Part of a small language model's weights.
Size: 10 layers, MLP 512 SwiGLU, vocabulary 2048.
Architecture: RMSNorm before each block, rotary positions, untied embeddings, normalized queries and keys.
Training: a variant of Muon for these matrices, 252M tokens, 7682 steps.
Each number is 200 + 40 x the weight over its row's rms, rounded and kept within 0 to 999. Layers, rows and columns count from 0. The size before them is the row's rms in percent of the matrix's.

# layer 6 MLP gate, 512x256, rms 0.112, rows 335-443, columns 128-191
094,169,221,181,181,147,211,230,210,234,267,234,208,240,261,214,163,176,243,181,201,242,244,229,193,126,260,170,233,174,220,250,174,177,210,188,192,186,196,214,120,248,191,192,176,166,148,132,168,180,184,248,208,190,245,84,254,165,270,218,174,246,131,248,247
100,246,147,259,172,252,218,151,207,189,188,207,261,243,117,143,289,141,214,194,285,229,218,190,195,189,177,136,211,185,273,156,223,244,168,223,152,241,130,261,138,144,194,168,128,184,184,153,190,263,210,198,183,248,143,203,159,236,259,218,224,176,146,164,175
103,154,271,207,189,207,187,118,178,215,249,173,250,131,163,263,241,192,215,186,133,227,179,260,297,133,241,233,134,228,158,250,169,162,182,234,208,181,161,203,164,265,145,271,298,155,213,183,202,229,155,200,214,151,232,243,249,202,114,149,205,136,233,160,250
098,186,140,205,197,252,206,162,229,176,190,231,255,228,194,178,222,233,184,183,207,231,191,190,193,248,143,152,248,238,238,301,162,173,249,255,192,220,202,216,225,200,143,177,110,141,185,169,267,246,163,185,139,269,247,151,225,199,154,164,219,176,215,218,123
099,251,149,209,199,262,102,209,243,189,235,182,176,255,164,180,200,202,168,170,228,177,139,154,170,190,231,198,215,171,180,190,232,191,208,138,234,216,196,194,195,225,233,235,232,186,202,184,168,177,191,241,150,128,228,273,251,152,175,186,187,209,126,238,208
096,219,208,205,164,164,199,155,258,185,251,142,223,206,131,205,227,198,179,247,274,251,126,214,243,170,139,193,256,244,239,263,146,188,175,205,161,192,224,239,197,155,213,241,140,229,181,99,242,204,179,95,178,196,184,255,245,181,206,169,216,210,140,201,180
097,195,329,215,236,195,211,256,187,196,277,228,210,212,168,220,228,207,175,183,256,252,129,180,271,189,212,173,225,128,192,218,264,223,240,134,257,166,227,197,202,124,128,195,178,191,262,191,166,226,201,188,206,211,265,227,135,216,159,168,141,224,254,168,215
101,250,238,226,264,266,219,216,172,204,186,194,166,192,264,232,196,175,132,138,239,179,261,222,174,176,220,221,184,222,227,247,162,221,192,215,243,280,275,211,186,221,223,177,166,228,258,236,146,172,183,180,174,201,220,167,231,232,186,179,128,218,193,206,206
106,207,216,171,247,192,265,105,179,222,232,154,243,199,214,192,191,207,293,180,237,158,152,216,152,243,159,193,183,293,228,187,234,243,309,205,207,187,245,158,215,235,188,239,225,151,276,184,147,242,145,185,228,246,171,270,167,246,143,179,171,148,197,244,219
107,174,233,144,280,177,207,153,107,199,238,174,179,229,212,242,158,105,180,238,229,173,168,221,196,184,230,174,197,162,126,173,270,234,178,174,269,162,181,178,213,246,212,215,260,167,283,171,259,219,96,179,137,179,176,217,153,197,189,184,223,241,208,174,198
108,215,159,194,165,185,236,259,209,227,213,233,192,261,224,146,223,202,152,209,216,204,164,151,165,157,227,201,211,217,206,180,201,158,173,147,124,244,134,227,144,230,184,184,214,218,214,212,210,192,222,170,248,177,123,170,169,240,142,174,204,213,158,226,207
089,257,168,199,226,187,246,262,157,271,192,143,216,250,175,194,186,210,221,223,211,126,214,179,173,225,233,171,242,256,252,248,144,193,158,222,254,175,191,217,181,240,238,128,218,256,210,139,121,197,250,149,238,212,181,193,253,253,230,165,183,177,228,236,151
103,195,148,201,198,268,139,209,214,159,261,216,236,164,168,110,155,196,206,195,175,262,289,250,252,135,214,273,176,212,171,239,215,219,137,210,150,202,150,205,187,205,149,140,156,243,265,208,235,158,191,237,178,201,172,270,218,184,234,189,207,178,216,219,211
105,163,216,222,156,269,289,189,235,196,225,138,230,215,163,154,248,154,240,191,190,177,190,159,279,216,155,235,186,322,208,224,240,154,260,190,112,211,165,194,139,231,272,199,181,240,225,156,237,159,165,235,203,161,179,221,185,129,198,170,223,232,217,189,197
094,181,165,191,269,187,172,220,207,159,191,241,192,221,164,258,205,257,177,192,141,184,177,191,204,269,238,205,218,203,150,299,172,206,229,118,199,122,208,244,136,274,214,187,278,192,209,164,133,211,149,216,211,188,207,116,227,176,166,166,171,330,215,184,163
103,156,232,131,155,271,240,168,136,209,241,175,253,225,147,202,172,191,231,239,210,200,169,229,215,211,194,193,156,178,248,187,197,136,184,151,198,207,183,161,236,172,158,247,212,169,288,223,270,235,228,226,99,264,156,209,174,225,191,210,175,246,155,253,251
098,171,203,202,202,221,266,205,232,172,135,157,211,208,200,261,157,170,164,217,108,173,206,209,175,170,238,187,174,129,211,301,166,201,216,257,173,186,247,174,155,250,182,221,166,162,176,173,219,218,173,197,124,139,188,225,163,213,217,147,177,148,210,124,140
097,259,185,111,159,130,166,197,140,180,261,259,206,171,174,239,172,196,160,210,181,171,131,260,168,179,192,183,175,226,180,198,179,167,185,184,220,187,217,226,258,181,301,206,174,243,138,200,181,191,265,248,129,236,150,199,166,213,232,228,202,227,225,152,225
103,198,190,224,134,214,206,155,154,145,190,131,246,168,218,272,227,183,188,250,110,185,161,226,196,149,206,215,198,126,183,239,201,176,190,232,173,260,184,89,194,237,257,211,217,167,148,207,171,138,179,202,251,170,207,208,199,253,201,135,214,255,96,155,181
095,254,227,207,118,219,224,234,254,132,319,188,176,241,145,148,199,126,185,143,157,288,191,162,142,149,140,176,152,300,252,154,215,134,171,181,215,179,241,148,173,144,190,152,207,179,263,191,184,245,145,259,287,154,141,263,217,124,142,218,275,167,181,200,245
101,195,157,155,307,256,241,198,195,190,148,202,232,183,197,178,159,184,196,165,231,213,200,271,221,262,231,176,207,197,236,204,244,180,244,206,225,261,223,175,160,242,209,154,167,258,189,174,147,141,286,197,235,197,222,182,254,128,233,214,124,159,194,196,188
105,295,204,206,198,275,189,155,217,254,265,258,193,218,216,183,205,120,162,210,144,180,181,194,242,173,227,200,179,196,146,137,210,216,108,172,187,182,206,186,228,196,152,264,185,128,162,259,162,185,206,219,183,182,284,208,208,203,253,178,237,230,179,245,179
096,201,218,228,123,192,159,234,270,193,242,239,229,231,207,218,175,146,170,128,185,256,199,211,200,195,151,216,214,167,170,148,210,240,215,187,208,147,137,254,149,163,165,160,130,243,217,179,259,156,214,206,219,240,196,213,276,198,234,186,218,163,212,176,190
103,206,124,226,141,77,212,132,271,223,235,205,258,293,191,183,212,214,128,152,211,252,223,183,247,196,216,261,173,183,225,239,172,190,220,241,259,211,145,171,240,276,230,177,174,227,285,245,161,173,171,202,262,238,192,264,181,170,170,154,210,232,190,209,197
099,203,186,201,168,227,179,244,183,284,198,196,136,206,152,127,190,235,195,207,251,126,233,174,165,171,166,187,214,262,220,210,228,240,235,175,305,139,190,180,167,182,220,231,132,173,263,137,219,225,157,260,218,208,168,237,190,218,232,165,229,230,149,229,175
096,173,188,189,179,178,178,147,190,238,162,276,143,230,218,197,182,143,185,143,194,79,194,162,193,225,161,134,221,296,172,194,231,200,240,157,194,222,187,156,222,235,184,196,175,213,164,206,265,220,180,224,228,249,164,172,293,182,300,232,166,205,167,164,149
102,151,216,174,188,182,200,125,138,224,309,171,185,199,157,144,188,155,229,160,254,128,128,228,207,223,206,225,228,157,241,160,249,170,257,233,271,202,195,255,163,152,219,194,166,195,241,254,179,211,226,224,144,198,161,189,216,171,229,184,253,244,203,228,148
097,226,163,151,183,248,177,167,117,223,169,167,196,183,170,235,219,217,143,160,159,129,220,225,154,267,220,189,199,153,201,249,212,225,178,210,229,265,189,243,124,226,197,202,228,159,268,194,234,226,238,159,190,256,183,200,172,140,187,234,199,171,234,217,258
099,253,176,245,197,176,206,219,258,201,126,197,169,189,177,229,180,204,194,235,194,207,222,345,264,141,157,261,206,197,197,203,142,248,213,213,278,201,150,189,127,164,144,217,222,180,220,189,238,135,227,168,219,203,194,197,200,284,235,231,219,200,235,89,120
101,275,232,188,175,104,198,266,208,266,169,204,260,193,252,204,185,243,176,162,143,216,192,257,292,155,244,239,203,210,238,226,182,176,271,139,196,128,153,206,249,119,249,255,214,201,162,174,224,189,200,218,232,229,262,227,160,221,235,121,259,241,235,163,186
090,212,169,208,192,194,230,239,151,236,185,162,191,203,232,223,199,236,197,251,222,136,158,252,204,199,219,180,105,213,194,215,204,198,115,205,236,151,225,179,235,229,254,217,162,187,197,240,199,176,210,159,254,218,265,260,219,277,236,157,133,264,286,232,151
097,184,180,178,231,214,260,228,235,209,214,164,194,280,135,269,190,198,140,195,217,184,187,248,242,155,288,215,45,275,177,214,259,125,227,193,176,223,212,183,233,218,223,182,205,255,279,158,167,194,196,212,227,202,230,192,229,176,181,110,181,158,162,109,165
106,254,157,173,215,204,145,225,242,230,166,134,156,141,221,156,239,209,178,275,178,235,272,273,143,262,169,239,135,176,247,235,163,214,216,182,179,169,198,225,141,163,176,212,170,163,267,90,208,206,199,238,244,201,113,191,285,203,201,186,224,221,224,167,130
106,178,247,241,274,206,219,217,251,211,276,225,147,237,178,127,180,137,156,175,233,239,143,241,177,185,177,241,141,165,215,207,172,199,141,222,226,127,204,145,168,137,318,273,205,251,212,159,180,219,196,160,236,193,219,75,209,207,133,129,188,223,226,184,232
098,171,171,181,204,138,221,157,218,170,158,249,170,187,111,183,215,217,165,181,170,162,231,217,141,113,219,231,191,200,135,198,219,235,145,226,219,223,216,152,159,191,213,251,204,200,202,193,167,182,115,205,172,222,152,226,175,249,272,276,199,164,137,280,190
094,174,167,180,193,130,240,213,203,262,194,142,212,289,207,273,202,180,209,165,202,171,266,170,183,160,200,226,167,182,180,197,188,178,227,225,188,149,200,190,162,272,226,219,237,244,189,187,160,244,188,204,194,164,270,195,334,198,295,208,197,186,199,202,225
092,206,159,261,277,156,207,195,262,212,121,188,224,208,237,208,196,171,190,114,189,207,176,157,236,209,204,242,215,206,191,175,217,209,179,199,158,281,201,186,194,281,198,188,214,203,171,164,183,266,218,177,245,174,179,192,187,222,148,261,222,249,183,196,198
095,168,167,214,239,126,199,234,248,221,224,176,213,326,205,189,207,164,176,149,188,232,199,170,132,189,171,199,223,176,223,289,205,236,183,261,235,174,212,162,194,129,216,183,174,160,221,192,207,202,257,162,175,225,206,118,207,118,197,169,229,193,238,178,207
105,144,195,186,195,212,218,269,192,131,240,281,169,218,224,208,240,119,198,166,164,150,198,191,193,173,231,230,245,280,217,209,160,219,241,221,169,238,241,204,247,180,207,185,159,234,118,222,303,211,218,221,214,135,187,183,196,167,242,211,219,131,237,272,179
101,206,261,237,179,169,234,260,168,195,204,222,134,186,218,189,200,114,220,205,126,158,219,201,193,206,148,190,151,290,175,236,125,198,196,141,197,177,144,160,163,173,184,285,195,162,256,199,205,109,205,195,158,148,182,193,239,213,170,100,205,236,203,190,200
102,246,242,180,132,135,254,186,121,189,195,205,221,156,120,220,208,172,234,196,198,180,199,239,181,238,267,163,228,138,221,204,188,232,169,157,230,240,235,217,184,235,212,185,180,160,269,204,165,200,179,250,114,179,166,197,186,159,130,274,180,138,217,189,162
102,254,207,222,167,232,221,219,212,216,179,191,216,263,170,196,180,145,195,228,210,203,197,209,261,187,197,247,177,176,251,199,244,147,147,249,197,256,194,175,203,145,225,180,162,150,203,169,208,145,219,153,139,164,203,113,202,167,194,176,167,207,236,259,138
098,162,215,233,199,136,173,293,199,166,141,261,164,239,184,210,208,202,182,223,162,185,224,124,234,179,210,184,239,159,161,214,190,220,218,131,237,178,159,216,173,229,268,243,174,160,184,125,149,217,236,207,189,206,256,163,224,252,144,172,272,216,203,176,298
102,127,295,206,207,97,185,256,243,231,260,255,173,166,117,183,158,164,161,194,123,195,165,221,192,221,180,266,231,208,186,199,168,189,242,229,193,138,159,226,241,217,213,146,193,181,198,269,160,247,209,211,174,270,210,182,226,149,185,288,125,167,182,191,222
096,277,185,181,214,227,250,251,170,248,228,170,301,200,207,159,261,134,243,160,195,167,81,332,223,138,196,199,262,173,189,157,161,206,176,232,199,188,251,229,169,171,204,223,248,214,259,149,179,182,187,218,269,179,201,207,206,148,165,190,136,147,134,110,251
099,178,149,212,214,241,155,217,239,239,159,203,174,215,217,168,237,234,207,163,168,183,239,262,249,270,162,166,227,211,208,207,225,196,169,216,245,279,215,163,190,207,192,256,239,280,203,224,173,238,268,222,229,238,119,255,198,261,166,171,173,191,207,185,276
100,222,191,202,229,202,226,261,139,212,176,209,131,185,235,227,206,182,213,215,242,206,224,267,146,226,187,170,264,184,169,214,206,115,168,185,232,177,235,197,170,125,220,222,297,204,163,225,218,275,209,171,188,218,159,126,197,151,223,258,153,166,269,243,216
101,220,150,203,212,210,250,251,189,187,189,233,186,151,170,236,229,183,204,221,242,82,161,142,189,218,179,180,199,186,192,265,210,211,221,163,240,165,168,231,193,212,254,125,211,203,192,157,90,176,140,259,155,208,297,215,278,187,143,228,257,141,231,238,237
098,179,147,127,209,220,239,170,180,180,227,227,205,286,208,231,215,204,271,209,166,167,205,255,273,201,166,248,222,178,155,239,227,203,169,205,191,199,212,210,237,168,115,213,217,250,176,163,262,190,256,244,188,211,159,105,229,145,183,176,224,184,158,232,169
099,137,186,184,184,151,217,214,185,219,230,195,196,175,252,192,188,238,193,187,203,211,223,198,248,204,210,163,184,231,237,176,223,179,259,179,200,178,245,170,221,150,203,189,168,194,206,208,237,190,160,208,196,200,247,228,230,235,332,197,105,209,252,219,123
107,151,191,206,177,151,120,173,174,187,216,211,266,201,207,211,221,181,220,229,176,152,187,185,195,137,190,150,218,226,245,199,213,194,264,209,220,176,284,156,194,180,211,161,182,183,205,190,164,233,241,153,165,210,277,192,248,157,184,201,154,212,180,204,178
096,157,197,196,236,197,207,138,151,227,224,223,220,260,262,231,161,195,248,158,130,212,155,153,267,183,170,222,166,171,203,189,266,252,137,179,268,218,256,228,198,215,208,231,194,191,150,229,217,242,147,189,185,167,239,185,158,179,124,130,224,234,200,249,222
098,152,179,232,165,209,188,185,183,229,248,151,242,150,253,247,251,144,183,215,149,263,137,152,156,201,135,188,218,195,119,143,217,167,202,189,223,212,247,172,211,223,199,145,121,154,236,282,160,246,202,209,179,259,141,143,230,120,192,171,194,285,211,182,160
099,204,208,250,183,158,242,177,147,267,149,240,142,229,217,182,112,203,216,159,170,268,203,246,228,222,132,227,211,162,117,116,233,181,252,216,271,148,189,211,156,226,257,263,218,159,137,124,221,157,265,146,125,193,174,164,253,309,254,202,213,233,226,208,212
098,166,157,234,218,167,270,240,115,185,203,234,177,247,160,252,177,185,161,242,179,174,178,220,149,277,192,216,213,283,206,263,195,205,130,155,213,183,257,212,229,225,213,249,205,196,211,129,253,212,188,169,198,144,195,127,182,177,216,125,194,201,192,146,141
104,249,174,227,148,218,227,168,217,198,248,159,218,189,241,193,170,139,206,152,154,121,225,125,188,233,197,216,207,243,239,191,208,106,236,198,124,197,207,203,206,188,225,118,229,120,188,228,165,239,260,194,253,183,282,179,188,279,249,237,260,226,148,243,201
106,183,209,253,248,249,133,237,157,205,192,200,215,131,150,193,188,182,149,171,185,209,216,118,227,237,189,201,210,225,243,217,246,207,155,198,176,275,153,270,259,308,176,230,269,247,230,243,204,101,155,160,155,194,194,173,146,196,202,158,226,214,183,210,177
103,111,200,173,184,205,244,236,243,229,183,181,167,215,183,221,211,193,193,215,181,251,150,162,287,263,203,184,240,190,165,131,224,181,245,149,210,236,200,169,194,153,254,200,181,213,204,192,194,209,233,242,178,151,272,196,177,213,154,205,244,223,162,150,164
100,166,187,245,176,221,226,254,148,141,216,213,240,219,280,201,203,223,267,194,202,154,153,225,177,129,153,162,180,169,229,216,197,156,159,200,257,206,173,183,189,167,168,220,186,132,225,206,195,137,172,225,138,217,259,266,211,187,210,193,186,215,197,194,245
099,159,185,224,173,145,273,236,198,254,184,228,265,189,202,177,133,253,181,138,174,221,130,186,188,279,186,185,158,184,154,187,190,112,213,177,180,204,129,239,230,211,210,169,148,147,168,155,202,276,170,197,226,194,131,190,304,204,183,212,247,102,240,188,165
100,154,129,226,238,176,229,195,183,195,231,166,227,278,209,186,177,258,139,131,178,152,260,202,192,210,228,224,170,212,243,178,156,208,166,172,288,160,284,145,198,220,170,129,200,182,154,164,172,120,191,187,261,215,260,165,188,227,165,211,195,292,235,141,223
099,138,172,155,210,216,246,212,222,218,172,185,209,164,203,257,183,209,180,203,91,196,277,310,207,176,176,182,170,153,228,243,220,224,242,142,203,217,255,201,200,170,146,247,216,200,194,214,226,205,240,223,172,216,147,165,185,173,180,285,256,147,169,186,189
100,202,180,247,228,161,257,191,226,330,165,235,220,198,237,241,210,219,235,160,229,162,185,249,209,185,178,277,180,265,240,159,221,223,170,222,166,228,122,256,201,167,219,293,246,174,185,156,170,190,236,110,196,182,221,238,245,149,169,199,253,146,267,237,143
089,197,233,229,210,198,151,184,138,190,180,146,118,255,186,183,259,150,212,233,284,148,185,218,200,232,138,175,161,188,156,179,167,158,221,174,164,217,141,169,205,194,224,296,236,203,228,193,186,185,201,165,197,197,188,224,244,146,212,142,207,163,195,211,224
103,196,212,215,218,120,208,194,208,191,197,239,195,266,182,187,259,267,194,216,129,158,235,157,178,164,251,200,207,222,156,193,221,261,200,158,192,174,236,141,176,215,286,243,226,170,213,200,200,244,210,260,210,224,201,199,279,237,218,137,152,252,185,123,170
090,211,235,236,209,263,250,185,162,237,182,233,151,251,185,175,248,212,286,271,231,164,206,226,169,276,180,157,122,160,201,251,179,138,173,208,199,229,189,204,221,149,217,213,160,221,197,192,212,267,142,177,249,154,148,187,185,189,175,187,244,237,231,222,198
096,184,202,196,196,284,196,294,281,205,222,230,204,229,266,167,124,195,190,224,195,193,168,214,151,292,181,235,184,169,203,264,241,232,221,215,198,188,207,197,233,233,199,227,148,177,207,174,230,251,165,177,246,184,149,180,115,191,199,202,218,205,239,194,191
095,178,214,214,188,269,230,185,184,237,181,160,188,208,232,228,148,189,248,156,203,202,209,209,165,158,197,255,126,228,127,160,212,208,186,248,197,198,170,169,204,164,191,233,260,203,152,185,229,201,202,201,186,248,179,314,167,183,205,139,221,187,224,146,188
091,138,157,247,176,218,253,183,247,194,218,228,149,229,260,175,216,160,170,217,242,200,177,172,281,205,195,166,205,170,246,245,168,149,139,216,193,183,168,285,212,177,224,144,131,159,215,211,183,165,192,192,235,184,245,162,181,240,223,288,124,261,232,187,155
102,283,196,154,312,157,225,298,148,295,208,155,191,193,146,180,204,202,224,149,206,289,164,235,203,247,214,232,277,190,211,146,227,137,122,179,168,148,233,191,184,202,200,181,237,152,126,203,154,219,213,275,197,255,145,179,240,228,193,226,247,198,243,190,162
091,162,106,177,290,242,192,182,201,181,201,163,224,278,283,217,198,199,235,200,130,166,191,215,209,226,121,209,138,190,217,261,204,172,156,171,163,170,152,219,181,142,190,229,111,282,179,237,203,177,186,246,155,221,175,226,177,228,177,155,150,243,266,202,160
102,193,187,170,211,169,179,251,152,133,191,209,235,201,228,205,235,163,182,195,165,247,226,160,71,152,151,189,139,209,153,194,273,204,193,202,207,185,166,238,208,159,263,153,219,145,232,232,281,116,210,140,184,176,210,165,176,206,212,214,215,211,237,177,233
103,280,161,192,219,178,202,207,162,208,230,189,134,160,191,250,190,208,159,264,214,274,190,115,190,164,189,203,216,251,218,274,230,178,242,141,165,220,220,215,189,136,201,200,253,248,190,290,282,170,217,218,254,204,253,199,198,174,178,188,268,186,223,229,181
098,177,266,193,213,238,213,245,175,300,229,188,250,278,170,256,175,145,142,236,283,198,185,92,228,165,241,201,176,167,196,138,222,221,211,153,186,234,163,220,206,247,193,171,167,144,189,153,166,221,216,251,158,208,169,113,234,149,227,229,234,157,249,135,184
093,249,234,204,108,156,197,198,161,185,240,183,182,155,171,175,175,176,267,207,198,274,120,189,200,202,157,189,210,185,256,169,190,187,181,101,195,225,199,251,190,248,244,215,212,257,208,244,277,97,288,307,161,162,141,274,183,217,183,239,206,190,208,317,243
096,168,236,146,248,222,232,190,184,177,198,220,181,157,196,181,151,181,206,200,207,165,176,272,253,131,235,179,158,216,218,187,276,188,220,267,217,160,217,289,174,196,179,195,195,147,164,156,162,215,163,203,257,218,186,208,270,146,282,209,235,210,110,195,193
096,261,204,188,177,192,153,242,248,228,218,186,220,201,200,293,176,164,148,238,216,158,192,262,232,126,229,183,162,214,186,216,208,202,242,192,189,157,300,148,151,111,197,188,219,223,237,245,236,152,166,259,206,196,194,300,203,208,190,207,166,177,172,274,174
101,174,154,149,177,182,205,178,158,156,170,146,202,233,273,166,231,172,159,194,209,153,230,169,137,139,185,187,163,127,211,151,215,150,212,151,219,232,211,190,167,184,176,184,229,135,143,193,208,255,162,221,180,206,256,193,249,207,236,225,248,240,207,165,186
102,204,209,240,144,133,194,132,184,203,252,158,165,320,194,195,156,196,229,262,249,293,230,208,236,199,161,152,245,206,214,233,184,214,249,195,213,185,156,264,192,223,159,216,141,235,133,243,167,164,148,202,255,255,221,237,182,254,155,241,127,232,222,208,226
100,166,245,206,187,161,199,170,182,208,209,218,149,179,223,270,166,165,231,203,178,199,197,171,141,184,126,248,74,141,227,211,271,181,210,233,170,219,186,199,281,182,182,183,205,185,165,208,202,172,183,248,249,141,141,229,275,199,208,206,185,164,170,184,202
099,232,153,191,170,207,176,252,235,228,199,274,240,270,165,228,199,218,201,256,155,179,178,155,183,191,216,180,196,156,237,213,234,219,260,220,238,268,212,194,239,191,303,266,164,168,292,175,230,215,135,256,215,185,234,254,172,160,246,166,249,130,210,224,160
107,210,184,120,155,224,221,215,215,239,246,212,247,277,187,248,220,192,168,201,277,153,203,183,154,143,200,178,202,134,186,221,214,187,157,180,181,179,265,137,199,267,194,201,310,174,225,247,201,205,193,224,249,204,151,193,117,128,186,302,267,276,198,158,230
098,161,257,228,209,204,174,226,283,246,242,221,174,232,214,239,180,282,226,249,136,175,226,237,231,208,262,131,216,193,220,173,186,162,243,184,276,200,281,243,196,245,220,226,248,209,213,262,170,239,150,157,142,201,213,248,197,154,204,187,230,189,133,215,138
112,162,168,141,199,148,206,135,213,189,153,215,240,176,206,179,218,161,84,191,188,268,229,181,177,141,213,273,137,242,203,219,250,223,204,208,149,204,203,287,199,139,235,206,240,211,260,201,217,184,200,202,219,189,291,136,140,218,225,261,189,183,214,139,191
094,174,179,273,121,144,214,147,210,169,196,215,223,267,183,221,169,224,165,162,240,224,204,204,160,146,93,222,169,183,186,171,186,184,153,205,154,155,207,238,230,207,168,168,103,256,161,246,208,189,321,184,200,126,192,201,242,268,170,224,187,168,197,164,148
100,257,208,201,164,150,181,257,259,292,215,134,233,179,190,242,136,125,159,154,163,225,207,178,175,174,260,195,208,212,167,191,222,193,233,213,181,237,258,207,221,158,173,237,222,186,218,116,136,166,225,247,153,110,204,226,162,240,190,197,233,211,234,207,167
098,101,275,250,219,157,256,243,215,189,200,156,195,278,155,231,129,177,222,196,146,253,183,207,247,186,188,212,172,187,154,228,233,208,236,165,142,196,198,188,175,196,104,205,129,253,229,241,177,169,222,205,183,126,156,290,190,248,242,134,256,209,204,197,188
098,200,227,162,166,152,174,201,169,138,165,224,240,273,223,154,276,196,210,185,125,121,141,204,245,162,183,115,227,233,168,256,214,260,227,205,165,244,82,176,205,179,158,157,220,207,231,152,171,185,213,183,179,232,207,163,103,181,144,175,198,234,178,207,161
095,244,262,153,269,180,185,165,233,246,244,209,124,247,264,200,172,189,206,180,275,266,233,216,141,177,252,232,193,233,255,217,216,210,177,210,258,229,207,180,224,173,178,201,267,178,163,184,144,175,225,164,201,204,182,154,197,240,222,103,206,125,192,172,181
098,269,167,250,198,112,174,174,145,298,224,236,208,252,176,241,248,241,155,173,218,184,137,230,211,242,195,167,219,214,217,181,181,258,155,250,170,220,206,219,166,158,219,229,196,217,236,190,216,186,181,188,186,243,209,272,245,183,199,246,144,177,184,177,243
092,243,175,206,239,197,212,193,219,191,235,233,155,216,245,202,273,232,188,210,215,140,165,307,126,268,259,212,184,200,183,138,220,165,164,133,175,164,195,165,181,236,235,225,139,228,241,191,255,147,207,227,225,173,144,202,135,173,121,194,192,214,238,158,258
098,199,182,203,211,228,254,206,114,241,186,222,155,188,106,144,172,172,170,218,272,250,229,195,196,116,209,141,253,235,196,184,160,168,174,165,226,218,139,219,208,184,166,183,181,300,168,174,256,190,260,185,193,214,146,132,207,226,208,150,145,169,145,192,173
105,268,177,178,231,235,200,147,224,212,158,218,256,200,189,252,223,177,226,165,224,165,158,210,151,161,255,265,204,157,173,139,189,182,131,256,164,210,139,145,172,194,229,199,121,176,181,120,129,213,207,181,224,204,207,261,168,196,183,139,179,208,163,201,170
098,185,189,226,153,173,135,185,208,179,274,202,158,182,190,179,190,240,138,230,278,279,232,157,174,277,196,175,207,198,196,199,161,266,96,200,125,153,188,191,186,261,187,226,218,205,242,167,185,110,216,214,220,253,204,221,250,165,305,160,221,177,223,200,227
099,285,198,189,166,209,127,197,190,97,241,180,208,215,242,144,173,164,200,142,229,144,173,158,182,155,227,198,232,139,263,275,156,172,143,207,222,192,152,152,206,259,141,220,222,256,122,207,170,189,200,276,133,194,204,190,191,169,164,154,179,176,179,226,193
093,205,194,201,209,239,136,194,225,199,200,190,199,262,216,226,151,138,173,207,242,200,219,234,177,218,216,180,178,166,252,243,145,300,209,146,181,153,184,153,208,265,254,192,194,285,195,79,195,130,237,179,199,194,169,209,299,157,192,136,149,187,220,157,238
094,201,187,247,188,240,153,269,267,186,206,223,226,164,181,187,234,200,232,195,155,224,171,188,172,308,92,177,242,205,159,220,237,150,130,175,220,177,203,212,188,200,233,284,188,260,118,202,253,222,257,246,145,224,219,261,214,147,105,203,215,155,238,190,230
102,140,170,168,215,174,197,264,179,195,166,182,228,200,236,150,247,174,230,251,171,190,153,153,209,197,159,252,187,227,227,201,238,201,152,148,260,197,192,209,122,245,220,186,153,195,238,188,272,182,122,214,177,249,160,221,286,156,161,244,238,225,159,199,235
099,155,124,223,183,136,209,189,208,202,160,208,192,227,235,217,240,187,135,239,159,233,189,197,166,246,218,225,169,158,137,140,241,173,202,263,220,175,204,196,173,181,235,233,298,154,199,159,166,155,230,191,167,150,204,219,222,210,224,179,225,96,223,191,195
096,249,237,187,203,130,200,226,135,166,253,196,217,192,245,190,196,134,268,224,184,226,221,242,240,191,180,275,184,178,198,157,179,250,258,189,197,200,222,173,201,140,199,181,205,203,173,178,171,202,168,254,220,220,254,226,237,192,199,182,198,246,205,200,173
100,209,265,160,219,175,172,183,192,290,136,215,227,121,156,126,169,185,205,220,218,266,154,234,228,245,117,197,231,139,225,169,233,183,224,152,213,212,189,208,279,139,206,224,257,205,194,177,217,196,215,215,267,254,231,267,269,202,233,170,220,199,167,211,202
104,198,215,219,295,151,179,211,167,193,227,222,217,214,202,202,137,200,247,287,240,241,211,226,165,145,182,185,239,146,250,139,219,179,191,170,222,132,274,207,220,160,239,222,183,198,152,209,199,279,217,205,155,226,195,245,137,227,138,195,207,234,191,180,250
098,236,251,200,203,245,222,166,193,221,252,135,221,245,233,193,174,256,170,160,224,231,198,208,266,186,192,226,211,181,191,110,215,131,160,201,176,230,129,107,249,217,216,217,168,178,131,271,192,173,210,222,211,270,245,173,236,207,193,165,94,203,196,195,159
103,253,232,213,181,188,283,293,276,192,220,149,212,242,186,146,248,200,259,210,166,216,183,165,188,169,214,288,239,211,202,213,125,137,312,184,214,207,209,168,201,174,161,227,223,140,267,239,211,163,212,247,219,237,265,201,169,224,209,140,256,237,225,196,158
099,208,291,152,191,190,181,187,220,206,248,160,252,194,157,111,229,161,164,228,241,205,151,191,143,217,225,206,149,91,306,217,217,194,246,245,244,232,184,154,140,214,168,173,172,192,207,199,236,186,252,121,224,197,214,182,157,254,232,194,252,183,271,192,221
100,159,244,133,213,278,194,181,195,242,223,273,178,237,237,201,200,233,162,226,156,211,257,218,231,192,287,206,259,175,210,250,250,188,147,227,208,275,212,200,172,228,162,174,231,186,154,275,206,213,196,115,179,275,109,261,225,139,190,224,166,160,243,176,234
100,229,207,213,196,194,146,172,267,238,226,180,190,208,220,171,216,249,283,251,157,188,202,251,139,130,183,170,213,174,197,202,202,222,191,121,204,215,208,215,213,189,164,229,215,206,290,174,250,185,237,190,198,131,206,188,141,153,251,178,247,182,241,244,203
100,232,189,274,215,144,222,177,205,163,142,263,168,200,173,170,291,183,185,197,180,149,200,213,203,211,173,224,129,190,107,192,235,209,242,214,211,213,172,191,152,195,188,207,171,147,197,167,198,202,158,161,186,138,174,203,236,165,164,149,226,182,192,146,141
099,179,186,192,178,247,193,272,193,223,156,186,167,208,188,187,233,180,166,176,189,198,214,200,266,177,159,119,132,238,230,126,231,161,266,195,217,219,115,244,179,190,164,194,167,99,175,190,166,213,223,254,219,188,219,191,228,170,251,195,221,278,158,164,191